Each number is 128 + 24 x the weight over the matrix's rms, rounded and kept within 0 to 255. Layers, rows and columns count from 0. Numbers have three digits each.

# layer 2 MLP down (transposed), 1920x640, rms 0.0355, rows 977-1063, columns 400-479
113176091144116127143142115135061107138108142144113091113132150091126158107165126128113111142135126124147140115057110114142113117145115141102152114092104174127130087146121100150134090207101150116184163167169091147117161102116183114111136141
106105085097128118146166116140091150127125098145141110142135114127140129127112112111138141163161139144119163133159116172089129141144126120110153119134118112088135126146125141129099124167142131104096163098134126140118131117147135109148118126
105107117117151094143112130126149112154118189165160159121131140119077100136107123131129098101163117148118141131147159136115181154146089119088124151158103165134124137114143148171142094161154138132101129122131129138135117179136145133126108093
128138142138141131144115133127126121079120102117088089105114157146109107140145135120104157125152086115134095153143140114114106103134110081131133145119093140130127082129127169142096109141135117138117133114137148129140109154140142124113116142
127139122181171146155106124118124137176119128120087103141077149100180150114115100063065130168099086107129092140139121114162070137143123111099121126159131139149154139092092100124120167090110107115105095146174094133115106126124076169164137121
146123122149124125149162137082077127147144136125138151169093121177163136124091151091116121124135102114091149133122074122081138147105149121162135158122151145166110127161147122189125135130117082116100150147128158112137105137114114168147096155
114114113115102128160144138114100148114130103097132193108129103133169127150167107121115208144138125123168084094143160135122167153113152142122124130137152076091110109089166134078155161174117159107127106111129112150178102154180140081143138127
122159132100122091134143138148123096114132169132136139169138108142103115127083141095153132126138129089108144124102147082124121142118145104141128141096118139115169117145151123143133127144101173164156103095127114134111138118125115115149115154
131101139121133135115105105121101137125143152125145100168112136139100137126159154146116126143140108113115141118116116144179149104119173133090110140160118139129140142105138125151160082113117128136093147125139120130126096151158126160121124118
135152166125162130118126108149137140152105139130132143128126086129148107099160128106093176158053118152131167105169115144113120124115193169134146141102131144104155133132150085124125156135143130067103130136136161092127147120131128162162104106
151143119086129109143133083080130131104104126115105132179119152107103169160126136140119122148166155125138182174128147144116146117141096094142150149151127147096198092123107144173157114139130155121147188157155146147140179173100133086129106156
153120143147140122095143112135161153106099134148123113108116144152098128120132125126077140135136119099144122135103146127156117115141096153148136108133136136118154132158136125147139123091121159144141170119151118133133102142145141117132137096
116175143113136147115112150114121092136095110076111117054176142136109153140094151157156114136110140115114155111154117156066125137116130139139116126147095135165151135116088120131117162108132175133103122103160115149132133097144110141115110145
097153158126125082157160103108122119162081135166149112087117116127140091106092110145113119112080136154180119148140141100160149108117117142129158097121138108162114173117111131147132118093144098055123102150153113139120108113122170109144123094
182064142142158137143144131091080165139115115148134102132165170163101141085166122160149110079137121144092146131180135102141126104104126168133101150138087114166147135136125088121152110130117163107107122130118149129098120147137123124182116138
101133081105080168072150169137130155094120129105139148126131136122118139130117091135129114122089136080090127156078150138156117118144140116111110159104073122128095100164133133153110116154214147111132137136115137125166108117157151133125124134
121148131157139099166153145173107119141160084141112132131123133114055109128136119185133075120122097157136128135152100143124121133104079132138104133114140157161141103132127096144102109128118118118095137168154107123158141145098110158077135119
104142113057082101119124113169119155139162101124118106186104136127119156141148125154158149134142168141070097119119146107138078111143142108082127090135128156109141175112109095105145070164142104134122150128157117123139087116093150057177146178
152114154135146154117143129127120107120122152157129122115107107150143126122120129133133119142141138142135128135123123114117122111128126135114127122119124148127131135118141110112165155134104118129150127137131130136117127130152128121135116107
108075172120138137105122161104134165088108118117139125137098134119111077122121136126124109112120137169100159129148123122131158111149128119115148113129134120107141135131098116156090108163112136128117156137153134176101146126171113129131124143
150142130145162153125126096126160092121154128129116172113111148180139178142141115124152147114129161108124155097134126150147165145141163093144140126134093142167132137138106094115154147120115125076112157094148106115188117126114192151168146085
129146119115113153144139127136126152142109140116107152132132148103140122120185130097152137111123114129129147119129116146124122149144104144094188136127148113075149126144126111172133136117131119148163143132142106120146125088121113104112129102
102137143115081147137136085132154136137142133122136149128102114126090136095122106118129144110144143136150082117113131129138129141157106132104136140141108084170129134140110103074119109126144144125116117129146110147116125109181177153145117163
153125115165128113167111149111092153157108160109149136149142124118151144131129120126110134130146143097137129118114140093133155132136111168132147157137124089157119121111179127141118158117100142111153139148132104153105106147109077146101100126
143127148139104149130141138103116134143140159117124094082139120122080145154148176144138108134141114172152147070130157117128120138146102114117135147075082128137122100112115123090151090174130145146118139134115101128136070137141156084109172108
124109167172162130151134150152152125156161114148137142125167140130154095113144132160114127102137118101154158126165101133133125159133161146139148124101107126120115149146085108129102134171127106104115146160131114121084143121168109070088164150
153080097144143137116118091105128108136159148089153120101116169169131145108140126112161092137180138110143130149095122127184124089086107163102149139095100146143157116108100110138129138098156099152113099112136153139148104153153126136109128138
098066112141138137144084118151121163163135099163154154086125140140117154126115147147109127134106118128095082121078125133129154124133142122146114100139117111123073119143089071162135149189123094117121111192140079117132103177182103149161078147
161106169179113116117128146170099113104118121104122160126139183120128142195146121123108113140175121116145113126131141119114136149117147142202139101203107102119098120140151145123160118133149097155108125132176133089125171122086159145184150091
168114139113150124097098147098121144159138155109140144137127177131153144133115141147189132138100137146131123140142114121125112104095105100127137095130129096097114082185168138149106154164139163173105089113141115142120139114110114113164125128
114132080185104107132102148126131122091114132121195117173148109160147140113185122125141102170104160117137168143120173159168111136137124145099130167128138113064142123147085134149150162147118063097158125183143156116113100141092159103195120060
131183119098155131141092149154141134126119160136108196119118117155180107114111134152154151116130159151145130093107126100133197158102115169135135164117143088085151146146105097089112140129125093137121113135148098133117139155146130118127136169
126202145136100113114115158142126165124106078130149099126160125086137190156137127076141139148112133123120117164136145144126078121137105107115172179097135137092140087135126060140109118122160155158133140129101092084155128127125172156168180153
142105098142127117116103117114107143128139125126128164123104127129064117121128157181153136110137116149097117131138140107123125122164137131113154119100134112135108121103137082133153093112119133140140104108099114146138143152166108126113137128
133098093107089125083164097133070094166158153130118166117122109094170093112092089134146155098123120176143093047125127124125168093148133126133119118176137142117173126143125127161123094142128139091116123135156140138153133136129089117091134125
127102153133142153111076161093113129127151112200134153115124085054154109158111122195121105061144096156107155134126136124193143175153100112130127112122116176116120144129129088139168120107115115148138144113174112182134111166105098095155151101
159108137110097088120106144101120137080152112134098165110099100156121102105137115146152118163139103129139126122168112128136093076105132106074122101133145173149145109117160113124122097072151131158120094143146144097128109091077122128122150121
154166097063156103174162115134137125095133084074149098167122140135112112119144148158136123121116127114132107109138130159122135095165114151091110142128154107146171146127166136142120114160128131148146151100160116144131161149165110137118121128
164106121131167127108116097123164113146129096127128095119104153147132129141119133154115120098153130165109146158137151134118103103132090116111138130128120125101104128144145140118127144103139127095103118092099136139101154130130158150121118137
134120145117121117134126134123100074159121149111130146125171131161104111140126100137171083146104139102128155121128118115151136111140147140135099139152112105077124141131133119107126149122125086162134118144159120142158134119112126130114125078
112126116142127148092140121168132109083118158088174126132134163148144113101144146128153115105156164128129107109148172119189145121127160118158122102134106137129127125080144157162118091129098097116125113071136099131159171148146132125082106092
157143143117128112118076140143089103116147113153122159173091109096140125102153107141131144135121159134095137139117123080119156155140128104086141158127138095096124111128143105130098125141126116096069141179113117109118101128137073095100134073
161110155106134095153136122125135152139149124060106167147058122131099136109134132108133118158113139153119162100174135162146114120150162167123122117149133131143091136127140121121136147127083110124137139123170100146105161106136141150117104174
113180124128133171120142138082131170175151149111074123120084114108122101110173133091130122094090092134136152153144102126101119141109133121129109117176137120149137112139125071111146115133133129133120125130064150093104099144110125134102166151
105100128119086136130129101123148151127145180143118135168141163103130131111137125102121129156154095156177110138177102150115124110177153134113148165099094136137115132141180108164135154128111118174159163113144118124159140124123170116144121164
169115162141142127117105108161140171138132099195085176137131112123136183140146110151170135145079119134116165090143138143085133120103126084104119111125140106143149135122148125097095126139138126172124121086134110118121150127134123119099182129
112124128137070100099130119155107105167127128074120189128082123108107113090143125098131115129134123133164115146129141171109134166120127136104101102096100146123161189068111169087119177083127144129130122129152073113122126085109098118092138165
122099192129145130166106094178138134145089110158148201121113071117090128084119083122090078142133086129073152059100127078151109060122114098098122103147210137141121129097136178118108141118116120113120087143098160211136121144168127137140101135
140088123143141117142091157162110170178130145092089103104093156118125172124130138119106138130106083128126110163140132127129171152137135138106128135160139158138178123181142088081115126137132149129120140163142129161116121140119146089132145162
103135125113150172117117126098147105113127148141155134137118121123130115150111157147130129107145087107165152142157116154143125148157166126122145161147089134126094149133127148122109100150134121080112130147147125151134114126121126133160155118
099154144105159151096101120128130093141121121122134098122116153140081112113118126143149137103124137113138111125068147139139103138135140118111112043120127144138136151120085177095143140134122149127110103120086148123126124139144083153113096099
103162106141100071100100135127149123134148140090109139142113113141141129130139095118138125116116152103158088125109151125115116162169178133150119162160158153118147139164118108136130115145163113114109111108153114144150132116088112124129135134
125100115135154083098111129124140106150171113155127140090122124085122114111124119102113121135089112145094174084114101101108155164082102148111125131138158065124152118137118143134102151179123078093150153170113137118146129110100189129106150100
136142115103122125138137126107103116157104127135138137144141128116111116088153149141109135150118178120129122121099158111164132127120130130116119148133087141153117109133151121138068170126070170106056139127130136087133134158146160109100121113
124119137156164194125115138137163149136150072165107130097104105082127145156147156108119125111132136140114167136113120151133126127189136116121089114126177098097137125147135122140126116081126097146185118172142152114116091142132128140132135113
181119178161126127141131137115122110114162103115112151217102144151135136078118157134116124126140104151152072107105143165111178149165120144127142140139151125142142096080177092120154130101130100135101132107116158127156120146140105122099118170
133114116100127171147126139124159143140154168093088158084092139141070149114108143131135138181125158118143106135125089099137142130083129143110160106142134130140144134095144151119111145191121146136141168114130143092104104195115165149104145106
113121120094117105115106139098159153166139106139124169107127121129134143118096123094137095145105084152110134082137093182110113111140142167126112162083141083110115127114155156126143138136159126158081118092116104118116121195104161084147137119
115090144157122127099132095105135172136137100137117150099117085129127131151112156115083128145155115124157171133128127140151119139136106196138114087127159107106157119117179083207130108103107116130109158091134126135138154130150126127135113122
155145161078145117162118163186133135093183144126113094125155121119152124127107112123119140122162130105122118162159091128155093112149134087123177109115125092112128137113202127103174138160079115124146048101115133136169152140143099145140154111
128155158103133143115110149123107145133145115137139147098106130094130119138142120141124130108138129120123151113130118147114117150137139126096096143129101114125155140129155098119110154130100119120130158130115129136124084163140142153115112110
093128103129186099140096133156149132101172139125138090133145122086192131121101132147103147141106140132150101115105129131133171095098088175146150166116134161120099109120153100125131166131087137093141163100144148112077114104132085174102079145
146095148152105144113138117141124057109137127145155203115120145138161127119150160082083121132143125096146134116186111116171158152126111166124184116128118150131114111132147165123125143115112130090131187094129125126112151191110123123117170134
141077125104089145078130148129140120184105135089131160112109123154106114148083145115120127134142153121108126160167130128128080125079166142085096148119124105102099122145144190149180147100114149089123085141075149101181160144103155110157162131
102154148144120139095147101143100094132100138109140149124144113206113126119074135156158136151105130132116120161142128107141136133068142137128133144125121081131150116097133130115145124134118121127142120156097095138137143154133101141115132073
091150133157123123084138133133145139124126115117090118170144116144070075144080159138119145124177149136085119147144123115139113104124142119138100159041151108118127116115152069114131143120166195116164112132115134182109145162094116122089086142
121142126118143150151124104137135143104071131082162151169095124139109153097124137124102113132099115092115163094146138145125162137131112143125109142099192128135150157138106160112084144140131088158126130129154094167146166114123127127141113110
105098142089108128144119141125133165125125131146135125130119151132159150143104152148054134154140090153135131117112151115134103142110154112141116146156119141164127065135094104109085166164114126142152119114117115161149163131091136156129135124
121122111154110105112116114144110129110140113147142138135132176156085076117119129128108125131123128147148120071121099152132134143138177127142126080134142133128174166118115125188128088152113111112116040097091111151141104152108152152167166124
182133129157111165132090113151085119152118123115161115108110131144156131127125091103128118099116102133151124107154126091139135117110110149168149089110101128131135123107128157132116162213106093089120112129120142141175140152129118102126123159
133159112108096138111119141127150161119132141150112174128105095143110151114168161111137125163127118108153164083115157151146108114116119161155148130095133137120157158118096140138131176091165153097165148144132122104131129111140115126135149148
165160139094101132147107146170118174130102216066128117097113128110088087167159125144174110120104103126155120105119115115128102116156127124146108128150126127139128145106115154159139139118126093138155136115157131124066154129175138124121111146
148113097120130122185123123143131144151133115099115164129108105149172098130062129134125165119120117159115122098106133065124110113135143114147125135144102117125142111120134109151135096119140098113135129157150134165105134126149145116145134122
143149164109129127117169125136111160133120113119132119086132137150174196141118138111168139149173113162149124096179174132097104156118128118120146101150128081108191131120141089137159124161122182104115118128139134123131106114112095112083079141
152093109124133158147149096150149132091059169123100147102070123118148130131137158113137124153115165152127135150088106156107159142114150133171071148091109146119176130118134160123100079119136115080119098115139129129154174135129150149141104105
129112136163138144090123148117109122131106094091094131152075141118144139070143139115083134125126138142110138088117142094121134136147148119145149156155107164126140071137110153111100167135088105117137091114142130167147124104131144100129135107
138141164153128141070166171162179118111106096143094165113108134140141133130147135137154135114128105149190194148152134123169158107148119162121121157139126098142078113178137141109139173115084137126140167151169150119163142141136149113126125123
109120118116165130130095134142139132123140108111149151124142118129138146101173111131147139142080128101121136101116143109132164122105126130132114110113130171148146120104107113096146101179201114118147144095166120140146123145167128170156143123
096087208153139104122139089138123109129142127093107122132105136083136205122137133116128076139106087118134154126108111104146094102111132101092132152117141134141173124103161158143125074139102158161085121126173133094128164098120147131110183124
142125103090153100138135053121105182225126088144140188137081144105113086130186108080148152129110140121145123150130096123049118146135129139072119140129142144124097099186082133126125137153128112126157152146152152125124208114121089081113128091
140112168133079130109136156124139109166110108146118149151138165174105143127121105120141121097162151167145142136138161143112125121138167127152128104079158109106154116121089070170153132130113108136134116162124140134147169087169153149115113149
119107146107125118135098136172115107136116147141124117124118130129101096113033113127102161166158106094167108155170120141093126152134102146164136152136118142146121122153096146108100122100145155140145103061118153100172116186154123174137100108
127124109127120116143178113143108091159146141153151128106165096138147147114131154151159128143112028128127141125196153144143132093119147164131126123125123143103132162124104116111108171126133149156123156130124114116156152120164134143128100159
112145079131119111148130131114112133145098181135063180182153116127134130129148132095106126140100153134105121154103114124134115103144158164120122081106116139126140090144127091138147118123105089124086146134179140146152133121103155104137150087
153117084123131116142115124134151128126138146129127133119083141157119114169127170187146124106141161119151144088146124114119108192135088090122143104147086114126115082119084075099122106085094135153090121106133161132114110122114097134104106137
129117104144137153085117180109138097119154126155134196176134125119156096141149161164107125118126129157159126164071122155140114123156132133125125154130099139107106126127099190158156133158086113152132154120142092172142077103104079139153120124
133099136106097130120116119124134123127122180150117095127139140105095093126131177108152114147105115133099116097138124092153133117106078157152095142120150158148130126120113115127140100105140125124117154084105122143123133113118140120100127124
# layer 2 MLP up, 1920x640, rms 0.0397, rows 978-1063, columns 400-479
157156140134125124119114159137105145158142134119151135121142117118127153118079147155130123128138132138109134148103130146103149122114123146127122111148125134140156122159132143147131169115131138134163104116135135123121134121106124123129165113
145109162176119105118122109064139092138117120149166120104125146071121168169143122158161122134116119185119105077159148151161112131084106124125130108140102134149095157123126133112127174106106101103139109126149127126092177128130156130115108158
144128146107141159139124110145111091132117096086175136121114148119169126122125132147122137107126086127134118120129102136145127145186154111130161140163156067142169157161100102133176117094171137126115121138123157138104137145167104135120105118
112121139109139129114177141159146136151147134077112169154137149168177123134149112087133108115087149112088164133114171123151132117139100133126118164112117179171088127125146151132176138139146102154135107131149096124094152121096106154092177100
118142102132100126123117092125182141155131145097145087113135092115101119141112138125147128114133138096130133103119134103120108100127108111152101117132163130084145110130136094138128164107124123130161103133115104110110121081150132114134134150
180134084156155140119068119132088132155134118139136117115184128144111149106147098086123129117069062153115132160161117132161078121116096090115092112121140107125138138160159127113105118116153126144153135114089150142109144123174106147151117145
120146149135137126127120137109135106133152131146141097156149168125129150085145112182111107176147145096123182139145108146097176161110138139114122140131146132103143145098105110143132141111118125096125109142149146134158134146120119130116120126
157116143137143141112133175142106111096106129125153126121143147140108142142128134118129113135132141125121171118136096142154105146134165127165140123117122145148104121147118159118141133151112102136127104129169111142112128136162144099169127140
157125109168121134144161151143143125088133150100152086122094072115173160126102138132126124161089116165115182151108155080100116117103143101203106162107131131103153170140135126095104147162096097177144129170123147127127126126131127129091141118
107098107128106165142109120153138142105129152166115170151147141121129132135160076205099164124162104067109133144107118090133145105082153095137104075110112090125141122159094070132142131112143111143126148163127129097118150118123141124132146112
147169124126108127123105116107125119147151079112130090137143125124153123159110127159153105133134137126127117120145111165125108189133156139084127126103130073128119126135137115148067095128106080100124118130130138118125123137144160117131127145
069131133111099122149124132115161126122107130101107116156138144118135138163114107129175155092138124160125106143139110161117119118147128185148116134092132156125175140103093166134155150138111113122113101131116117098117128102136157163126117148
108151120095088138178187088120075117131124153124119068033189065101133110097145122186111134117150134137110118147113105157160121117124121126130119141155132149162139114070107158122156175142144117098166117176146092126110108162144131096143137113
130091166152135083137133121126127113182116160120097150123136116117162121109124134121136148109118146180109133101128133160109132132138102125084108133129121171166135146055177121126160118126151136169161126120151130130088142142138110117114157121
098132111132102112169142130111184078137123159116153142181125119125188120149112126130152130153128153139186117134122131130133129145137154110139075090168143158129178121172084126119122112076131163158113146153133181140107141119145149207064186133
111136148124101103097109148113135121111127141104092130125104116181106132138138124089174162156108161141177169138137174113131132135133114137161109154143172146138150125136148145146144137158155100104100113181133092109101105128175134152110117111
159121132142114158097100138124121143134127109107125149151133163160096137084125190139136124126091125159130165122124129147103084151168154101165152124138099103147112154126101160146113220135096088125127129147139115122111098177180200164107089107
110173093122135143156124099099146146109114110111115094115127133125105132130142121134113125139126122102143088124135137099127092119137140134123117116148123124104154153098140125124118129137106154154111164126147136101128151137122125118141136138
102111112072085131154136135127118125142132112161105157124158174099144158133127136161151141121096122191115105110074107100113110120152149109107085151135116157150163132120168139104159121086168125125163116119153171106100125123137120130142110120
126119138131118143126128129160126129106120117124130113082129084117155124141116105132155157183183138106142130139121114097125132127110115157170161125113150123150125153130104141157169159131104117148128144145102150111169132104109141115119096132
163043102099150120108080111150134121132134098122119055141150076121150118124131112129078151145092139133086129108116128124118118128104143135148125121123161155134143150117188153107142147071163165117121127110106147141076127164140139155120128129
121123133113082110124108107106150136140090130086148131133120078117127106128138099144082106091104117096151144133122100142143144096121121118120117124162137161108165158133175121128137097122135130109127116145157139154140113131140102139125131138
092122115148095154086116110150154118134140147121113143138153149106107128160099111084145062126135116154134116115126108138147124146137129087097107144111100156089149116121126085172098109096144114111107168148151148143095116149172161117134158137
116094163103123146103138131148177152087100120128157132116147163119112128104131117122143144142088116160114163153162116103136098145113119068132112173111138080104102107071154093157144142105087133131145106121158090148122133120112102112153134158
127166096104132150153147129160136089098130163073127079166169154131148118136145133123171116163138135144115133098108129071165091124109133109135129134142133131133142141124103132124168121094135097156126172157075106143145097072094139169127150115
123134129136110124146146146141118124163122139137136106089137118132128119114107137129120120129113138136112094141152115119146133119127175115116158140119132124132147133185154101138138115147099133164152121121083138139153161158112122145146125191
136129113128135142201104190131106124186134146133143132125147156087122129121156127123129128089125157165185082148133083130160147201186154134093126156124111084157101123142135100131118150115084165161137143131129118066095138131146174154128122163
170118123100098129136152158143145162135099140115099104138147087116119119095108129100085149137132149170167118116180176115140145133145155106145144118112115151091138124148127167104122129108089131131154154159166130119124097152169129078136145149
085115165079112125108125129084170111119164130119154153126112179108131126137150110116162136141108094114119143112126110115137159157119112120140134110109148174154143121146160106144135107152140110136131134141140173132109138150122166131128128091
129095138047123139124154163120137154149106131176108143095166177136062090101110174119068128091149099157125095137120117126118170116134084156106110107127166121176130122133128149157150152117121120131177119080104144134143108133114120182070160122
069131148092107133163132094152169134146141114120117134152078098167100096125131096126106126144072130153173123086143118101145171154096136140135134137083159150133135157126104138149143196104104098132096141152119137189101125122191150120133134117
120109116175148128131121139085115136114111101134105128111123146109121136109153137111152145117160093158149135125108181176167162108114098158183149125146091157132158101078173082115150155105104100078175156121142163100134170128142127129100103113
108086137103110119104098113129157185129127118094159095134112168155107142144097135087150109098099093080114150166120115096121171164118157157118142146141141141125077122114101107125148155113157080095144114123119110143115191096123143115118110097
123101087104108163138129140113127156147153156118103067098090139156126136125143183163100164154114140153130123124126136133134093144134135122133110173126144133164182130094128124125122124082149095103124127097118156116139108159121069131137175082
121124169155148142100110106147103140144115155134138155148142158157136116101109108153125119151129085123143097154132141135126085166153106120144159096113130113160125107091096087091108142161134156111134152137107123138149102119133127138098096083
114131105118195101122149152114083161133114097138106136109112124122164141123095105149165126157117128113125093131116175134120121127153115104114136168132169152104118122112121093141107104141119161124127105130169136106146177098140120126120149136
146175134113139119110122118101131168139125163101101159129102135122138156134150126164141157118121092141122132154125152175133134144102126123132123113083144179148114100131126159139177134096165091082143161134130114130108149116110132136097155104
103113108127128126150103128137087143108123137101140103138106153116147139104140095103126118112106116097200151098095111162121113167136142083128082147127147110143174102131100148109093116120098120135115181128168138134156145176096120157093113130
101114092132112138105140128088133122157122124157140126181134142109138148142123114139128150141141135173107100124134105110100106085141118112131132107121169138150140121116112126125180147135101121093156118127163133142109129112130124140121147118
109141129139112136128142121153123146147082147168170096145158092142117156098133128119126157133113124144118139133147117140135161152096155147108174111153177144142135118088111128071117139105152119114111086118186143087124112113130079096080116167
147111120107101094111139113105188128110127081114204142144161104096133152162196147088152112157134132096161123105160136131109138129069160139110138133146120107110096129162157106136092099067156100140105109148150140148134118132110116138157116175
133166075097134178151140170163120119097122171121116092086130088161095123128137143120088098091158149148132108116122127120143150149081144136159127142123127157142101107112126131138109138124137148121122123119095128158120137169110141150138133111
102095152144131146111108113137130026103067126105149102069151113143131127103116101100173121125144115114114127105146150167097084120156100186149103119115097142115141134109127135145139183113138089150145111130114160121163142130119147113113098113
116172153150147086152109106135131134159130145128137169156126127152120144129141183161154080142158148128139152137124140119134122125096144130161098123081108132129171139115083121076174176146140124125107193107096131109163128141118108113107093080
098108118132150166150181109128121205138132162089115147119138084119112196181147087141183124083127128144137114151125151083125162107126110122112121088154175096137143118145136094156160129165154136096134092112118171115135143084147126111091132134
135127128118169110141112143142136146111123142112153152123090163097116151129175106128136154108104082114114134113102122103135098145104129134152120121119146110101098130140104138142142088113117136130115093106102114098131136109071120127119112142
181160110144091158088165160181116045119064204135094147143148125132145096119135130148095115101106100119130074148083067088129113067140166179110144129123190149111122110079188098034138138113112171186105153086130135176148087165074160176077098109
138145137134105114105131097112104097155086096126143161110125134152145140143106126138198139129166154099135114129111139114140140141128125125113115099105110088098152158118102115135105137103170098156161139128129114111138118135123142113123119085
127130136120118098132152106182150151140132136117120111128124118148109134140149127095121143148093142133153130095120147110075128104107105141111135068104146134125145116136104126142155127127153112158149110119138147111120122137121169130129125120
096155131141116129126087130111083130149132118137123107104108133097174167111118147142072132131155119155134108124129126135138123145151130135143138165138123130118153147145110125122134125170064126100125153102146127118155133126087082131136130171
108104142117115131109112130137139134126167174146145094127121112121120101124117146152121130102132115105103130121098180100144112116119066121132185120175114147107166126140146143148108134140126070149137164165102140151152153136133113134139142112
127109106141138133106137071138158100162158119168152139146119148142124120086155108100121103118082105127100098114097132132100108138129087165167132168156195122167106128135110125096116119114126158091142189164132139142145143110083124131080152149
138136089112110130131172140137143160146108131094124161143125108116143148124070158129128165150151129167122154126117138171158114145113117109124115125072105208155097122173157118116102115101132092155152117134113130113141118133102142066091136161
140147119111135140121139149139135152132120102094159131151140089085107114138160161143148123126149126112109120136120138145101118073142129162166136110118095094157134107130100168136132126159105154133165123145108147143125151119139132129148112124
125137169143157103139138091155093108190138152059117109122128109082166146158144168163147128144116117146099141096075174118106080130147124120126137078169145135136090163134096132184122120151104124111110122155097125150153099139146183116124124106
096171148091151136152112154132101108140155202139132136130129146120159137125117134149126103157120092181134152094144094127127177125115157173140083136127134152127068132130133137095155116103127145108139095145119110111112172113116113136144135121
135121140133104144089107122150064189124110139131126115134128134109127119124130125097094095163151119096145092125117145123127121101101138144122132126112152112101131146087156097112149146089088090153155120137109125125134108141168148079153114146
133098126143146162094145165129130119123090120153105144110100101144104112123160154097143136123110133153137148133133146095090105130122095122103183141112121116140095118138111137139126141117118099155175116137105106137101119092146150105111133150
119135139136136138142097121092228148116131123131140152095103103098143111103108109116124127134119130151139130090114125100069108135116138110119109105140147153091111140120139106118147081136095148082108158172137168155138139126124090115149142128
091163134153112103141138119125148129171120102098120116103084129126115183128085126179097155171146194118076144121191072151094134115124117110177122154133109142113123124111133112139131146097107167119155157148120162134124146056134118151106113116
211061088099131126166119095147093141118163121105177122106124057133120101092137156121092081121129121125108138138176155105113137135114122147108123154107156096157135123146143094115158143120154129141133177122103168091111096125074085114107118145
183132155122102157159164125116137122137065116110089105119133140115113162092124096093155114082034117123141099178101200136170121075105113105126116111113124145136133120115098163084149121123124153143176124109134073132150144159130155095105130125
108147134154123099075136189108145116158121146174136141125122149161157138122163127156143103129095132147128172122120095122136137134141127139162111102154107150145136085108135128170105108114111082117114121127148147144102202102123090141132162164
173107102147089098109131183140162177142114120114146077126115091093102143093128104110139142156129135126105134107126125119119136111118102140137126118099144128079129110124145096115134156116116095128113126115148171151115127120118132097127137146
112089105115137200110120128176087105149116177193151171111152161125162129107080144173154106154108141120098122135082123131128134152153155103110100114107190063102127046105152107147119135128138083105167088104111094135117183137091165173156099113
103127122139110104131107104113163126098083144142149166115145062170066159131133124141141127098132109142135135140116130108140138107107132108121108121138119177124153136116100153126164063160128175102145102164146143118084099105096125138122138117
135141152111130140152121101107112132146132154163080105142119157125151132136131140137147127132193091155143093145102180114166087140070183173133094154098135105151151137122167139141141090138129099135155180080135137126168142127115103140117178117
162123199179091137115125128170143156151103108137108131182138143101110115129139149112147071109160133098130107110177124135105158132134165137107123141093134109166107114159178139118170127131129121144146190152135135155113097125099126106132152116
099112126154147119116149157134134075161091109100128151118111098139102126160147153156079113175121113097107117138108086154115149076137120166148112076142115147106112114134127114131174119148148142142143110190156125089130118151137169102144105139
146164104133103138160119134179125089124136140104113124101106113139129130148150083123143130061142147154149132112093156115126133110126167118109165107117140070114101131114116135149140099092115110111130127120138115115143110119137133145106145111
170136131099134101088093100164086061150106114147177146089157151096125071123107127139148143132097118128153103080125113118133119131189140137150100151141099168114153186147108152106162132113108148137130103170139146150058111150057114107191161103
123144173136156132101132117094104113124160128147132145161136147119126108144164133122130107088125100143108126165132141142147160104147102087131130127124142144148096098151145121124126128160106178131141133143110137131129153095111101161133118107
156136171148160163145165102122142107109106126169133120129118122138074095160121130098095168107102098150107133136126123086141104103118092119132120135143154124137138070130120107179172170080177103103131160127144115176170152099179116053152144125
102130162126124113149138140148094134094118158120145094099104141153173141127119093110132148132155101102135152119146130092175108144164111135119148086181111122131098172132124123085143154140138132140156113123107087178133130119087078102130122182
124140127132106152178096187128158151128103161147135098111148139130099154147126113129129139111111149114109130102146061132158142131129140127137095111144127129133126162122122104145132061094080150113090129125109129101138145165174109134116141143
129118164147109094150136130127117148176098137120132113108123137104174130088130178145092101134111141165137075074180124132115133113108112125115151126164142119120159107112131141094106153133099103133109166108121134124114117110177146147123153076
153121133167108116108121144170102099134120134155114107116130127111173146156125126119162115156137150125157106131106155112130135110128101111122101094087106145085150104139127123085126128094090124162144139140116164162118133119128120126139111143
091148096084145134120071098064143104097113095134127056158154157114120151116145141141137121139106131118114122110142113116128168135161123147129149135184105077088143147106136104112094099185078139150110145116121122124121150137128097129161145132
165150141152112136124162118146125090103111101148118075136113162176107088140138086133152170127146140082108128106099152169082124163117129094111128151125153152137137153141107137162124090135131155122179127138084114132106162099118135129110096094
174179133118141076124108164141090139105137130129124126168151140164117116110164151144149148149103124142089135157141141105101152147130120133170140085150151139137094126124146165127164110135152162112143134126123124151130117106096154093079110114
113162145127147110155109114170098136099122169087144065183126123102108116114166139112115136135116114145110132123096173123149158132130150134130094112110136134134120094117101130134155114152134130104141154112086089118146101142135142175127126178
146103137175118110155142141112150085105107093203109115156074155104113123179118127127133191145134133090137123125129097139161136102150137109176137136128092120134185109160129146151102114136123129147092149106107150105173149140123150128110114162
109163175120134097091137152137155146143141148097134111142125134129174071102159124134115115170104089117130080163139127098159128124139184131123108141161141100145147123162120085135145123117102107126132142141141104122108112120130088116072134106
117153142105103110082117129163149120153125154122104099130120102126099147152154136169168106131132128107078122170084138127161125166174135125159153122138155127107110133131130077145139136108074135141127143139161156128174107147127077112115170122
135156124141141115120154115127168131161108129107156137152154181104152115184142120181077108156161131124107102091129104127114126106110200133073097120145141088168147159121138104164142117130152117114150151131108140124145131155083130102122138125
130163109123119162134120119135086126116129138104134140154127118130127105163139131118129126134121148116111136103103100145142089130109137137118139164119119141120172177138087144135133141166127167124106141172101137129157137147151134094119122140